config.yaml
num_attention_heads: 8
vocab_size: 4096
hidden_act: "swiglu"
norm: "rmsnorm"
positions: "rope"
attn_scale: 0.177
init: "normal"
init_std_qkv: 0.0408
learning_rate: 0.00411
weight_decay: 0.038
decay_fraction: 1.0
decay_shape: "linear"
train_tokens: 723200000
Each number is 128 + 32 x the weight over its row's rms, rounded and kept within 0 to 255. Layers, rows and columns count from 0. Numbers have three digits each. The size before them is the row's rms in percent of the matrix's.

# q: layer 7 attention query, 256x256, rms 0.12, rows 116-159, columns 64-127
# k: layer 7 attention key, 256x256, rms 0.131, rows 116-159, columns 64-127
# v: layer 7 attention value, 256x256, rms 0.262, rows 96-151, columns 64-127
# o: layer 7 attention output (transposed), 256x256, rms 0.217, rows 96-151, columns 64-127
q116 116:139090082122123173137091122154182156134128127131104115143140133110144082120091116140157113171087146162152112098126094169144089139180116197129208142155159109114142147087099108147154102075188160
k116 119:135157099148164135156074129083080105133172160113153123128130152161187149113097113119129121124168147101140116095184063195110138124175101122122205172109119143104140152134154090096178168147152095
q117 117:178103146090141126134136096135136153143085116161094143105149122069149115134200108122100141132074217131163129148136101189133087127110107096171168181139084108122133195158150090172129131128138084
k117 118:111062100100130112070096084129193148129097141153156164118171099149123113094099157150069177135114145115166050105167100157125100142109153086127121164157093078089169125133128057142133131203124146
q118 117:115099106110060157112159121235083172095122083144135120108163138150141130082137167194108170158124108081148164128147107126188168152084145087145154164091190126145092144087111199126154172088130142
k118 113:107165110136121139124151112202110121048106096148169106127148131123123111114090118175122118117171132078171081170162073108167165167086152053146182124111144178101084139166109149101129176142107137
q119 121:128063136133096132105105133143176095129180074117176175113137093104141135136104143091108125141105143126142159177160103103091173127178152104161181135116109012166217121157154126138148123183163092
k119 123:120048098144106127135106170150103107143128128143202191085071128137106158130145085072132118123123145139120116132177165088126140182152134104141134131055131143160153124133148147142121082148052147
q120 117:133177163122141175083071111122115173143146139193167087111124182165135105141075076079099151096194164139097113100105148175131149067071142066129161123158105070148119138121172132171140096120111093
k120 124:096105121048139139113131095146148151178209100116132097126109175183172158122112105110119114124144150113110100033102090132092102140081088079096126156133135082177132101101126173152129053136074124
q121 114:107076099131156116135082143129082087173204147051177106172146090106135105162090166120130136046131078135122186170125154157130135118093111147164085149115151154121128133116112072188063121178131154
k121 111:130102105124155156185135107141089122155087188146115147145017087149066102138107094093154110133119093105099134141088129221098119156110100103135088102190145114159159133180120101199146115169128126
q122 105:145139125135103135085201106166200116098036127084055073118185084114154072111115123135118149091097124101134180103151128063127138125129148134146121142093174178114158163135116104079105123121137092
k122 107:118111167138135144114170135169164122109099165118097088134099084120145112079091099114140129049101118132139139135106177156127169132188148110134148159133220101137196171115146133107125082097161160
q123 128:157136152111147072128085179118184130168136145153189144118151151164133086075176122132160121104123082093085105103111084158129143115078162180151090128122130057175095145108110100192087126092172108
k123 129:106147171104177100094112191182169112067141136131146101101154161169154069086150105145139090178134188187157116132119161161147128116192153150179130143183107071145104083143106137154064127131199127
q124 118:108103105095133096115187104102109139115160130098135121140195110176090107183157114181139023153168106138144082107163143072095104112116130151117109180130101163147102098152165116135182135120088095
k124 124:140116094111063117138165110115101142111161125119120151160157148168082098160092138152130045145107073103156136095154198062131126106084177176133077169143113163151115053152075200208175151102113076
q125 116:096123115135086139152122117076135061185155100140146134130149131138094077156122063095096151159160167143134118115181090110124080124135150115213177135115153138121096113105092153129164133112100119
k125 114:103122135138094162098152141104097098128137128125136117148198174179148164136105171090083133116098156211140175107079131101127140096102092115157124121072151106208111142122104209109158097109159106
q126 115:110114169119125143154145103099113114143159175163143123130099134107129094103129129104163106153149074174155118133110132079076077130118137098135108150104145142103149123062176140084097098112093156
k126 124:134150124121144159119058170089096098116124189097158172172151123118138094129111117114095124141113148150149135131106164138115155150126147128126086106157088128121100160117141084107054114136152125
q127 116:166117132141059136162170112148178116102153104130134128079121119116130134109176055136061134174125066062139164127109077141158127150166090160106136130116153101112136156111132082086168159091103172
k127 119:166077077151125129086150171111114128075112066153102157084136119194149102094106124136102174127096099099136171141094153123172093140249119162179147118097128139117074134101077096120148137134114086
v96 103:071129082116138087097105099151144160112115124102115204147100160126100089152130111163166086103102127104132090073090131065152130135099129058113075126082143126097144132122150074204093114122129118
o96 110:099077152065132188158113135103159171104087084103117174070129107112119100114157116156096101146137084118132154076129164102129115142078135152139117129134106160140139131126123116059100144070102134
v97 100:095109098155124185155084139081150095091063164191061134121151179120165119138151158077100184209119162085132132120119098076074109099116117118104151186124169137157066153163123129176078127210128066
o97 107:077135053106112161117110156122155076140102091070097093126150047109154141068125169141129201063169117162103146164090155130178126147113142144121184131130127158111106163170107144100104130122148144
v98 102:113097134167146119136130167120134103145115086077164096091116132103183155107106080131114112107115109145152131114107090127088095111163124101138107090156162121143105092159096161158137126074131114
o98 108:075144152093092103163078154069173207121093140141106146110128128153153150179123120147044137184090175067131137123127089153162095156136158155140124118144108167081167107205109141140125120102151070
v99 098:114134154125111179088159141163147118140139090160120076089109117120146086137069134091086086128191106119118123070167131110129161131130099124153133126107144198119133082179154080117151132112100133
o99 106:121166160135106089117144103078128192152089126189149136116079061170123149097117102088165168151132170080121144149137231127111160107174124124084083082140087136114139107152129121099114137147098119
v100 098:198107096117143102135143141099170127167124055149094181085137153131156139173081137163110111124168144175108156144127095172156163136123120181147069159124158144151094125178101119113108095095150127
o100 106:122151128087131138151155147101114103179079105126123103107109099110091180115158109116061054146156163120083152139096155157113146104086135136128121194156155162136121162091129136079113104192120051
v101 105:123187150108103126104116147079114201107137053094131149112166182176128116157138061142117117111134108158131144172122131169133173069180112085128100091130134142064135157117068157124112060107066100
o101 111:101165125144135181163179083115074147124117120166152172181127180121140065154171094139086130124112130157068141149112104196097168163136104104149156136105137102138143132111132178116055092112121126
v102 100:092032142120183092066141083106107142127132122058154070048124095065113087135139147091160144136151101111145189115125133166180131114136090154150146087156123156088111148131093113145079064103062138
o102 108:098106076161200054083091132145120129097162090161147122133098112174145096085084065117095092096121078111172155139186181166113107128123165124132103160140213123087129168125173163158160137161079136
v103 102:122103113134171178109121112131098118087129133107180141128088148122127143064172090156109132169085106155144130123123099176118112152113141150106174141170200064074140181146144148136140087106151138
o103 105:153199106126124169138040088101114094156067128140116152035167110129148148096148149133166114195097130182126133119177128077146127160117161143122099175134164078135150162081075127084163113069137178
v104 095:102078182156202149180138085122133079086156153164109098131112103125129142159131154223162091123161126138149149122130155110201130145135089145146155088106145145107167141093168189153148151126108164
o104 106:165152065119171138150121133110070136175184155126132122131085153113093151181115104123125170098148177197147125149124133132107111153107137093170147134132054092076136165120119135157138155094175135
v105 103:144156143085117120147147085154107080131144068064103196182111095100135183169159087151095082154156086182136139151193090141099139116116124145143077150089092141130145169126118152114081189139127129
o105 108:143206171172129070087115151141148098095144149143116134143109117159153134174172088148124099117109094136126059132110144128134126162169120109068097130159029169065110099140117156110136136128120182
v106 102:087120090171092131129101120094063132105131148090106146167207088114137032168137116075138124104105152092107109135129137128104169133112140138100121025149050054128124144174121088120104133115106145
o106 108:100143121132117128161129099136130101146061168077135104078132079121095111141154156102120116110117144166190149154167129159140139152109174074158170124098141088092133118141167179098132122104136132
v107 101:186161045086074188141153119161053127101093106096093099077110103131088105147146103101108123100122147143108098114103184136165088153135101180150114130067110141131090153141125167186128116174128147
o107 106:080150106130111165176073148135071118069139117124127063100118132175085139156138123183153080157213143112174092131133108135131134125140098142131156125148138127165119139175103110093150144098164179
v108 100:128108173102118133135117166119066084136146099072095116133118145136123128078105109148156110124135163122159135153068055094120175127092076140138132145139115090127118117126088117181147128149159141
o108 103:082201128115169104116099132129120127119160164131132171128106127066100144178177142117174116138149091153121119120152111100108136069138157138157124186128147103050168168114131131097095142112126129
v109 099:152083131088112166162104125161082166098052127119101117105147109137207129085046196195150140162098169101115092159174141161115215159176167150148105181143065153134146126123149090146148147132145189
o109 103:118143151120149106106081131133124130076108094171160126151088060179094129128128158126178060093060098159147110140190112114148095129073146104111118094126129140158135114149138150126171070180100120
v110 103:155093096166100106067094161111070116146139157145149120108095116163186111113165136083137104155141156106160072086136105131136087131178093107154115172130130105106040114118137117092131074119115141
o110 110:159118068128106163158157081127126136079083148164145083139147130115139140126151160103124154163097154118166132175113150138132204132179114077127112057122126118196153131140079159145122133144074172
v111 094:091127128159116109122131159148187112126090176123148111083128099068163140093154173111122096107082073162075152113111129188146168149152077121099120150179071093128197106131155123140140071161118121
o111 101:120128121110114144105177095114112176066104078145147086059120210055140129107151069134111127162082102146147096129115097187093132112101106107115079148065141134144138164065168113056147117142136128
v112 099:129076143116124156149118090144131149160064114176182140160150162087161126190115113136068171167175156129098196198129128119158089073158127126065158093170124145067120080145123125144097115123167135
o112 105:140116102179098120211164172078083185154070110109153109156088147127152165153153140109147115085135160155085146079104211087147095144123157122121120196095106099166124154123146079123125113181133116
v113 097:124151098131147084127138171111139126126134127109078106145128098122071149104111157124141159126183136132076134174184134092145136098160088087079092166126107092149131118088154113187086145122035076
o113 108:095164109164148132210152106144130151154136133131118123069124086127139105077146105122152080084117098156201157152100082156117110137116131124136157131148108108142135155092136149128124119135185118
v114 103:132125087163137066094125105103069121133113096139145128114105127130139071165089184117099138105069143099167105144120115118114128124104177178155102090111089137138086144010111162176162126164110159
o114 108:120117102154138075117155157111103129095100131176097121134090122067097081155132146176138114093119126116140148117109120150137142109135088084130160115149121144088090118107010157175112136123103174
v115 095:153141215160135120182130145116035114165063127178115149164111161187134171132129144096150078126098146136110156177135125130214150150149157149158213088105053143114111158082101122090156110130051045
o115 101:149163110070177171130167149141108137075118115071166107151119158185132122108161114135136143155196105122107139153120119098075138176150119128092165139131101104159150147177153141194140158164170118
v116 102:150184095155186114111100124147128154130117154083102108100134182167087085087160149106071131091137122120167186121050121171088116059180119111173147162152104137152107141105139121129142169123174131
o116 110:148098116117110099104121143164133151131088115103183079113152144060111087107178074121116127106137076169125069131197127111141098165149057142058121183055144123152085032135153131073128135190162111
v117 095:153142129105114094054123130149065155123118166126173114147160142131116114174150140071108193056104155174110102110150110085109093182124131104112138098172185147107140127140102179124123130073146173
o117 100:093112099102145117127095144044121084134085119093094163157117093139145085098177178155141131137156098110160170110169131147179123117133094089100086142112114109082128163159117138077119152058152139
v118 103:090117090096118132121111174188114139107148122147109126179130053175133139130134145129077094197070105166108152129111161128139104134069191063136186129080073101077201097119171162076124127163146111
o118 108:154135015095099158154114125139099111172106167076111155126084144127139106111128145148090156129115145126108111099183140109123111108117174116154150128102076095122184110085179098062119130236120112
v119 099:107144120138180114121172162121119038131120075127179063155196162133102079120126139177086135129128128118108101153111089108162169125155066108143095103134089135226128176166137167130116076138079174
o119 106:102115112106180141130101103113172060126063072131142135188149110101121120195134068146115127099086178074096176143104101113107140134169119086196127134114115097128101116147130128115139137124087180
v120 096:114133135108194127115107191130117135187128255129134146130143135173140130141144132180156102106139084129080131108170195149111084116143113165098165119093139126096114124152137118127081121183105131
o120 107:122108086148117091159098131158095143169171094142087166091181114138145175128117108143099186085147132125111136198136164168145139155171140125137139111167223129139097144176142165069143145124138096
v121 100:096146114135071133137101060150117109157122102152105115142130073139147104123125120171165155134153153156096150156147150150114128146159134123134112178141153096100150137133094162179147120149152119
o121 107:108187137128130103130138114101124123135131157120112124117129159160164098137112149126091111191083093160108163107159118125121147118170189162165064192176154137103092129144210109150121146101169178
v122 107:112155078134132133079118069124139160131102091107164110130116087153098144123098145147094151173064083144116144150105166106143114055150062129097186135120146118165135130163128117108089133080174110
o122 106:137124087148121132149149086172066166091157092163160063149185113118181126112066139082083104126102189210154142108147133099091122145107098093066101129109114124097087105148099122168044139105133186
v123 107:166078191131121178095102146147085177139082114169124113200129155102158076102148162131179175121138132102105119061119167145127162159147130111105143140095177107095149083139138115107116137157175124
o123 113:150129097094169132147124136194132116119100165141100124092108153186129068109131080131132129113110048121163196116093116129140108132201132130156123111100128166115161090138124118081151126176159131
v124 104:182122124123101134176109115128084105115174102105111114108117106164177067179109144096133152071078118128128139151129111151071182136148115120130142139158148145089146089155109124138113122183159119
o124 107:138097181106125100147192131120187102179098141114096168126188116158148124092118146153159124103155113165120107127142136154114156147124097100150126157129101210110155110172106147129115088150169100
v125 098:158166124147154150178177118155117136151089114130157195147098115127126129103082105067126151147122097096104102112139136138122063090060085166154075062152086136139083134136098100137125162072165136
o125 106:161146190108111105152152121149190175133150110128116150150151134183191115133175128126088189126112087176136129171123105113161174174132115168102123163158151097158166154162083117129184145108104097
v126 099:152119160140136146125090089175123183137150129148085082093117096066133130140107087158098147126103130172094139113087235151165103110150114173130151126133138151142072153128158056139181099183133103
o126 110:115125125141151156077088135120178161204141144131070143179112103171159139113141083134127105115145119114158176081120159157161121167103111111092130109161125124173166119043123151137125157175131181
v127 098:140161164100133168088072180085126135107121148114189156100076135138112082183161125123104112152069147151114090152133143089150092134140139077130063094172174157107074151147118104123168149135151156
o127 107:106173133145136100167111207122154105069128122126123151129162146147102103124097124134111151168140110089108091071106134128168128110137157108173124111143108104104160117114063131094168080187082200
q128 080:087134089144119097119186162136164100118093103178159114121124127134147195165160141126109107130142211173161079128089152186102124078157119157165151105156115086136117127105141100164160178172122118
k128 059:201142133090139144114114099123206157105111105130110155132115170152104124098117104104165124185133103144117107199116123082178089132055149118089176100131072085127140163124094135117082112122135154
q129 074:097066147133119121125137117134108132084106128063120148121143140095108145140170188122138196109110147146174160102124124133135146198081145094152153137138145098155128150121095130122182117217112184
k129 070:140104076187160100077151168056157143142159152118152115134141086149220145130162132116141114155117144122138055149144099158118105094112140121107089104125063119140144122100167077123061155132139183
q130 088:082098120122136090141122105123123118097104128136144101118146133146140123139126135135121167128073144123157142142161155156117150107057107102121167105171127073133104116131119155101170145141115123
k130 076:135110119163119146082104134073109117111123145137150173142044099124142189186122130143141092143191141067126103104212131127104122096152190093100078136122128172147111141157148139177095141082126150
q131 067:144128152120148141117135137119137144123058159143064133182123079130153124108102160116127159118137071067163140090174207093142128146164122174185098110074128097141160124125129147100144109127133161
k131 054:144127100110142096130075096137121186151137133112118065136183167073152136168105137147124139157087184114135174087109176180131105076119159147148108122120173117103124104073115085153098136124124134
q132 076:113070107111135116163175102121110090125050119126130163108132112082242084184099148112091129096128165100142108102142150161117130114082112119107144145112052079081160144144149162083186125167138128
k132 068:123096142147066128059113145130129126052132156115127123130118108130120226194169112181143120152137159109080076133165075176050145128150167103105182120129116157166145146169142160131080138116174125
q133 068:144102103129145098172169132087110110131101131124108131129107121103102117159135146113133154118078133174165107092132229122119134131098102103114138137136130092122145128173111108163175162145128182
k133 070:131107175149117141065130176113137144140184144167156084154133100078118097176135151134108158100126203085148126110109095143046107144167142127061163136106135146155144101086168078110111140120125107
q134 064:141110191136168063039189115164132167102151136121174159140107104102083135083114099154120110145129173090142077101109111197106079100145098151161118141103134158177167083124135144127138131093086102
k134 073:126130127165090156109117161146179072175111120174094137129137105159146185136136141134120136162100138152137142016152141167165135181120098105049118196104138122193109104136130092132103142136169133
q135 086:105074106130053133148141139111119090172087117172197115142061121064146126210118133122104116152101185159128087182122166126115180095155089107100160084168063081086112124155159116161187139126085101
k135 081:149111117106120120038124117106173113083149109139127154140102085122148173203188088144158159225178126098069054148122115188080101135149175136104115175160105143169097136169176070173112175062137121
q136 088:209142162041188134116166076109085166061131141091090144162187149129124139078135145129164098102119066156162133116102129151155132103118144170125131186079149147192097162129081122066105101134127147
k136 085:056158086125121115150114099142097135187151132149101137093134166113117044070133130071091104092135121185138138124072104068125112106132158181185132060111163155107081139185087128097150088145098135
q137 084:162132137144132156073081051102133177162175147188122111147131115129086165089131140188102109083117100152104183104189051153141077105162086163155118137077147127134110113120099075133107138064118137
k137 082:073116102102108111133091122142150123145116115105141159184136124077127125117098171164126123171154117139148145096183153145158171096104134204112087110132111145110128138133111182119107088162147133
q138 091:173098114087131229140124103129090114170111127139226130192212170145105153151138142078182117070198126173133121140100101128149157170093145159081156095131187153151120144126123153121108068153107156
k138 098:116134142127152112125142118116050204137126132095048131108131115156052140064128137080097129103114073112143103137106098095119153112094134137205156124056156065103103108082120120187101158170124112
q139 088:120130108101144159094135120145107124118169105156110156087155116125146099062111126199081069054149107090120183104142066125126111124131157132102142194145158120142152164145034145135108128113140099
k139 093:091169143100158147115056174133123175190163173136129106091136129166118075132110063063156142143143127126127139114141139182115087166134128163094177084141183108176119083125110070140133077178153130
q140 095:198146183145087156092134120120123114176103127150090150129092158093137133143173174075154156127100108142087082141083081157094141128142090103074121101134139149072111121098203133126134093130097102
k140 109:138188137140167154134112097150156099137102188094169121113155152096091131076143136134158142126130160112068098124113163131163085094127105155087129139168114103132164145113157119101148119191138176
q141 095:147101118185089125101163124131102141156090116071159155126128107112194118192168147166123150183082111080147176130170135082066176148072113181147221153136174120150095201191098151124150141097133133
k141 113:165142141173110136120150070113032135131119111076197105147145134081083094104129174100088105129087094126100119160118153040152127119104096150163128137088078086119102147073108135060114099112109129
q142 105:089118106168137135142125143079127134113083184111112137188109121157106117178184127178090071161149206083149111128178169158151169177182161181103129152179107103150128074188143112135181100128121099
k142 115:160131142134134181197165132177143127110193151128125100156169115098164120110148128173096097057099121028141174125143084135181106069097080160068118194080154191086058093094146142155167119118130093
q143 090:222144081062118109115125143144119118111111161081068096056119192109126114046131099181154147132111170079106113082158132151089097086162117077128120153095144122161189201201083080112177150142137100
k143 109:185123092072116064154093073110116169120125101127131096131111153132101171084162104156075164082117140108091084091185106118118122105192118116209143156136069134120159135089096126070109134115099123
q144 096:086121075103145128110146036134078144127113128130132089083169085113134203153144117151161114118127180106115134138139151082151116124062134105113148102108103111163168125113088139099124182143109137
k144 111:088119161100058087156158142123115193132091127188120189144135086140112099176108126159143102106172120149066047113124126165142136133156222147045095143152109113147111044105091166174126122167145138
q145 103:117166115144168111176131143183120119115061072121144118111059125081174173142126166134140173180157157123146103160148202142164133083097115085150131089096166155131168159171130154148131173170089130
k145 104:138138083119113115146127163136145186172072067127117104091117105108099172120170082120128213114086081126122199155121062094121151131116100098154183125037147132098183143085182083091133098118111105
q146 101:106126138149089126128167153179120118140137182139099124125079107172120142110112132148152167105134095110173202111146131113092068112153076161137087088088165071145121144105135122121123141123168133
k146 109:123138100076186198116080147129108126117142147165143145171146106111124121109090136099136156081180124129104166159068169172114109109113077139125104143087114117106111157079174141141117110066102145
q147 111:124129074113132176126141102143150102120093126103086138083131130080128111173115124151114165076156109152156167123186122110081136112161136129156186212124145147098115117139154160133094100137096145
k147 111:148132127183130164130111092174188092138104186083095164152142108138130153157111151116151089160132064053144139128078139062103113110149162083068146090083131211100137164146074105064109114113105132
q148 105:155111129061116100105145112143192140057099090107103125147133074143171139140202127160155102136098171090135116110180109101178123167100148117078124113133132091213137183134109148119142126126151131
k148 110:054132106154137173120175158172117121080137094065074115163117164135109135108135129153134134122132103095158144143139160112183136110142128125128151154067144122128070169093078163084163124084095161
q149 101:131123092130135136171133140154092073132155176110125073138201126109131143091062155118148132075117074120129122134133103151126093114105092128142147091087144146139105100127075123114111145110084132
k149 111:141124152187087147146076118121052069185144139163129096083075086116106146148080160126100109074139063070151152174128170132116145137150113097148175116112173177079144127085155142125149123127119153
q150 105:086082147067083190168086151146167102120121119162187124088095137162123116111097131148144184165181094141120170098120132172160110093168150137167139142200162116158163130081083121062124156110094135
k150 107:122126111085103115100124154111129085166155165142135194137173133153188153129153128130105105115146161174113128143137111102081073185127075092055201158125158078142100112116124113156126114145116115
q151 101:146116079166192095124111127144095142145185113134155092124147177060134101147224103154163171163153147075098091120123117139078062092121141104182176162176142119139160118155075172123149116083152152
k151 100:084119134130113160143075098116136126174154168122127169159185135151071131087127148150125117143183170122141067084167136159118068123133136132155158119099089096118145128144106108112118156167194110
q152 106:140113173160093151068113092144084178179087085128061170052108114152082135102142154172113158110058138132171102097167064145148174083173159112121142157086119164082057174118157138108117102097166106
k152 111:105118142063115118157172081220177175116107135097075098112195149105143095147134202115149144132086149140126119131136131100162159120117116078101119165124147107114116125151186140125151128147168113
q153 103:089170147097146154153102130110134073148138138122128132162169148128141116133108157136151066169125200175160083118145137091065107086049156109171184132164113159153124009115081129170160104151075091
k153 110:101130122110103187123083124094120167175147132139140130124197180174098115149089129105119149148125179112174140142167147085156151095028165136184119157177162170184143112122167155165171035197066139
q154 100:148112113039119138092139102100128162141084112088145142105179125092208152131153104140136098098166092111117108117125100156121102097098099069107103164107163175136121141163169164184096159103131121
k154 107:142135121164068072172138133125158085105115152127173144129139092131182105136128081163148142089154122165166125095130085173150127109093144086094126196198065152068112148120145109121128140138164104
q155 102:189094130164105099079161160159141114159152103149124133132108127131036107129127055128119151169083097096064125106128072144088144097191135153191171140098129122150104111167130116036154130132177137
k155 113:110113155096136079131118175205103141111158122117064176149125110198110134108124082042159188079108159205070146132162109071117168136158141134109114113097193155125096118142149080143129167089110175
q156 114:107102119114166154124138113182103154107112082108144152094138096106095234134138201126101064166126048182164130111169186141123125137116104109128151119147103155131121124132119133083148181112086187
k156 112:085115098187149102102163101095104096067112106144135169116153127106115193106167116166105096131133085095220172160117095162146106135178122169140132142168132112057103132106106121162169125143088150
q157 103:165097161103119149085115135171148079133105102126156100124207166096125141169216130103096155142153044144104127136095199136131163104077097101157074133134133171072093105094155074139165171154077121
k157 104:077102097127116136105137084132125095096150124097068178151101107115081122125132127123147124120108133119092129124113152095142119108097166131133078167211073104119141148106112141111154144138155087
q158 110:050094100044179141079077120128125101144161119130127133133108118129065126172106173102167151119186136116124154166150188160125137142112107112140090098173110147195108121175091180161172162139138153
k158 109:137155195179153110169127152171114172191118126090125169152096182063095144146159131109186122100093105136099176144204108127075112114052137140082137091107097136113061129150093123139076128116143139
q159 106:099133135120191163130106097166134106116168135114071069102116127100132129108136165103150145110092115146118117107100119204126147087115123115154176144203106133129127158157122090146051141119169114
k159 108:056095175078187099119039084164136144141186149101095075180068120175133142101125133077144121093089099135126135123148148135090101117193135137085043192134148113119153117112187120134070081108120108
v128 078:102093182118165079137091126115128128121125130091148192084119152114125118139067161108207134119127178032131112139116094120087111136177107114138127134127099069199109179107077106077145131084070144
o128 084:095116093148147131201148155139144171154152106110158114175065124158089088134114070099141131089180168133103131152099157150097122145163104090127200158166176158133145113088179159149148128106113136
v129 088:101059119100149129073114117067061165119167097150104124144102147095148111110140167083124109182165135155173094085131145131177136125165178150097068104143145116135128134154161121092107109100167124
o129 089:131104107118145139109118152085126147109082182113178046109086068107125079113086137121112170154197134154173140169150145143137114129135129082130141067140187107094141175108102115141143152110138060
v130 096:162130087119105116121131102123122095134185086122105139103110066042116072114127092111155119124162158124173146160053137071126112134112187158143119156160104177121162178115071116154102123106117205
o130 091:141102098183109098141130187152163142134206126166097092108105094117080131103142087146134138170131102120186156086134131063124136135121142135128114107096110123180114146187070134106079132117134131
v131 085:212102074125038119161147115138185176141101118131115064178167170109088128077106099083176153103180127128094176139157155141139158123144150115208112154102102117173151166161125176146142069079116168
o131 085:164125145129114163156147098049136148082157122073132108112135077156145117124096115054174108134143138118149165141131104127073099123101167168177107144147105145084086159074150054070126081149133144
v132 087:147129134140103101134092159081119124115097124183154140168094153204107146151158169191169157136143146109149113099167148116144123134143116120108135117114084098138090082120183153125169121058157138
o132 089:118157130144150119106118112133053180024142125124163089062143120148096102145152182164041107122111212160152134156163158078110148157161182115083178132106136087171150107132148136172170114100133117
v133 090:178111232184137150125113068080090095137139130115128103153087097121104105094113151096169125100091153102147122166110196079133106123131098168143131128105140080107160074127187196157110157119164085
o133 086:169116130160165145095163117193149170109097127141159110122172081098095161137160131097149138120123166109137126109171089121130122156104135144115087086138159093106154125116141120176139147116202141
v134 084:182156115130096185076097130098080098128110105112144148138167093201122092145189135098085046137134104157146103120079188161114151113097125146123191055115190145093146115161088104127099165171141126
o134 085:078093142114082109070133130133131144102134144192147085087123098205170217138173172137076096131161109111108076059136152085121134135136133072160105166159163146093167073117112131139119140106150131
v135 081:148156126118096090205138070152115119042082142112113132150153157083125208180091148116108172101057132103117151129130106117160105064128116087155152119159130122095164150141134121122146128174185070
o135 085:149130092113174082160175183179097095096103121131175137102140152133116131163121112113135100109145090144147157076125138055095119175185119096192085117136093121040154153118111156144130149076255125
v136 082:141180136125111153172186167135199086134140136115125108148124122080129158163105086163155120155156151127162082112148075126114142122174085163105061139176111128093167193050089146140101113160112086
o136 087:104195102132134142139143173096115116139111152178129164145118154065107123144113162133199125138163103118125091139103148132100145132117117146086111157214083173186094168095095162157081172128079136
v137 080:135153136103105092153154102127151115156119162190109135140177118103196144119153103128177143121161130105139171076202203173162137136077110165207139178064121159165133119103118143144068133176156099
o137 085:133126150097098100103141135161161141207147121117131127119102076160121165119110117139143127134119166087128101133121131102174097135084103138094115114130153161160137101132167092157143090073119140
v138 086:122138070161160110170115137106202114117112104128185053151099113164162108113088146192129141176138134132062100122048119117141072144110117197198130053168175147147151120111122142105072094139115148
o138 087:162125070120126072156146111130157099122159135150176122150175117105197126152114130107154133169129131199109127102123159085136084061129056101155154144118128080186189093133145110132126108127146085
v139 083:152117103122123158119133178154134179170166170117090143138078077117097121163080132123157161101137153109117127088148064115069066135163162134102081136135116156147135176165119140105093134183130144
o139 086:182121163071151114189156145117136092082177113122108151187170137101107121153104125129151126086180134076129062097109169125161125147139147075149153135160092112177073100206082131125113093099144112
v140 084:108077139121155122088132116105125106119115142115083130157106152102182140134088120110166127067182141114185086088152128131189117132158138140139103127102154185063137170220088102127181117100136083
o140 086:106076116124153144102136148107098090126157152148124120126087173166173132129150100053132057127159143166131159174112139114118187101176131164126107110141167177131122147197129073170139163078172105
v141 086:177174164144130157222139071157143106042089069150157135130144138104093178106145139161107208151129149165070129130180143143065111106139083149099055094114118106133104100044192084151179111148110069
o141 086:127128086158139175128167080079136149128101073150119164121121105124135116080105151139121152164129106178157121102093151053164118166127113191140080149181147136094130104125152106122162097113124079
v142 086:117078132120126171158160106128085152121118155127114145142156176166060135133063096143136095095066118099156151151142112146110135120166128086195124112093169128118092150086155144079126164056078113
o142 093:105108103143146119195103112113141089088122182035050154127186070150118148077118121146123103122163178094135117112145150165105069136118069153155141164110130156104145103146163157161150105111099079
v143 087:185097111163156067045128094167130155178125144131087151120150154123088058154127136092119155223160202134104121136000111178111148185118115141135110101133099121115125188130067146114136138106105106
o143 088:116114097121138129092108087096159133154093133108129144169120112109150147117128089123102084165141154140096165109138158123155101118108130172126162179121095160138151119113083187148151122112159132
v144 081:094121144137166141169105204141195110115138093132119149065074122099136022132145113121111148144171093133117137130175094125161133129147126143183109133140059151164107163164096159140117153172141094
o144 087:202089151124110083131161172088157071172164127163171135187134178132159059114166072169162106145153067128146137088153154155139134110208082152093156137128146173179117129201179110109152128192101162
v145 085:161153101121100175086138162153151139165111164201093101114155189100143130125094166127149174133097124090086163065184161166046122155101176128144164143133163169142160136136062163140099112148101149
o145 090:122167078127085090120177163058100113189120149062120199180150118133069110127094156144158140129159080062102081083146130126124151112135138096099147133152116146133154137095122173139134165133133070
v146 084:110116133128112127091074106118127136146095138189100146120157102064188138093096133162145129154159112138143136130152122122166105156149141137082146057137167136146124079155195068135120223153149129
o146 083:140103115092115098075065162132122099162129125122072080106132173131137120119130115117111118117129159102122113109122120050164162119160124135065124143124074099106155106117131073147193054121171118
v147 081:176065135114171126158121107179110067133115142187081158126163127044153167138062150115102061079064177151113136121139093105099136144134168124180115100134067136109125093138148164116210111162166189
o147 083:154166124136139101143145093144158064131100110084129162077105142107166146148124131127134067094136095124143069139160107144128175090059156106174119128156164174120118106151142098046149107091116141
v148 080:117048116119084179119142097169197152184167172171116125088157125151097119145143126154158165077107192131097153141117127122079140167132095173105169161193149168100159122126134099130153101157120169
o148 083:122120117123139152130132115107098105137158144120127158158185067151157143234139148114143150107189127124071122191098129114135111100144152164160123129103127107116082107140167079076119143197168141
v149 087:162125101192122163162082137155108177154127135110166123132148063133120079138138103159145082117123174106098145144131146096052164120098155123160126191155104204081125120105092118089141138089142151
o149 089:167079111115119180182115153172126149168147100127218170197118109086113119134186103176125147136155100098159064158128148091142136158087100115137111140098105147128141085119118139147111165103088112
v150 081:183167055192220133159186150093176153127134146149137127124167097148058124087146060181097074126162120138186140061128108116078138099073151114104156144127115148140182122092125135125106139116112121
o150 085:176160157130141136135193116123161147161116152119154098144107116170153157106106168116118084104092111076151078144140117091149122086147155109121096169153117094150148139101097094104102135087126146
v151 089:049100126104144122171101120063099144122117139124146072134152119126135133117143135159079174100093129125175091151169169143121125115109117187110165098114140177137143105089136125216169129080135102
o151 088:125108122157097163100109173153065086121145118056087096140148153129117128114209106113087167093086111118041190165115169116156147151147089150142175179107133148085177117094113048151160110083154093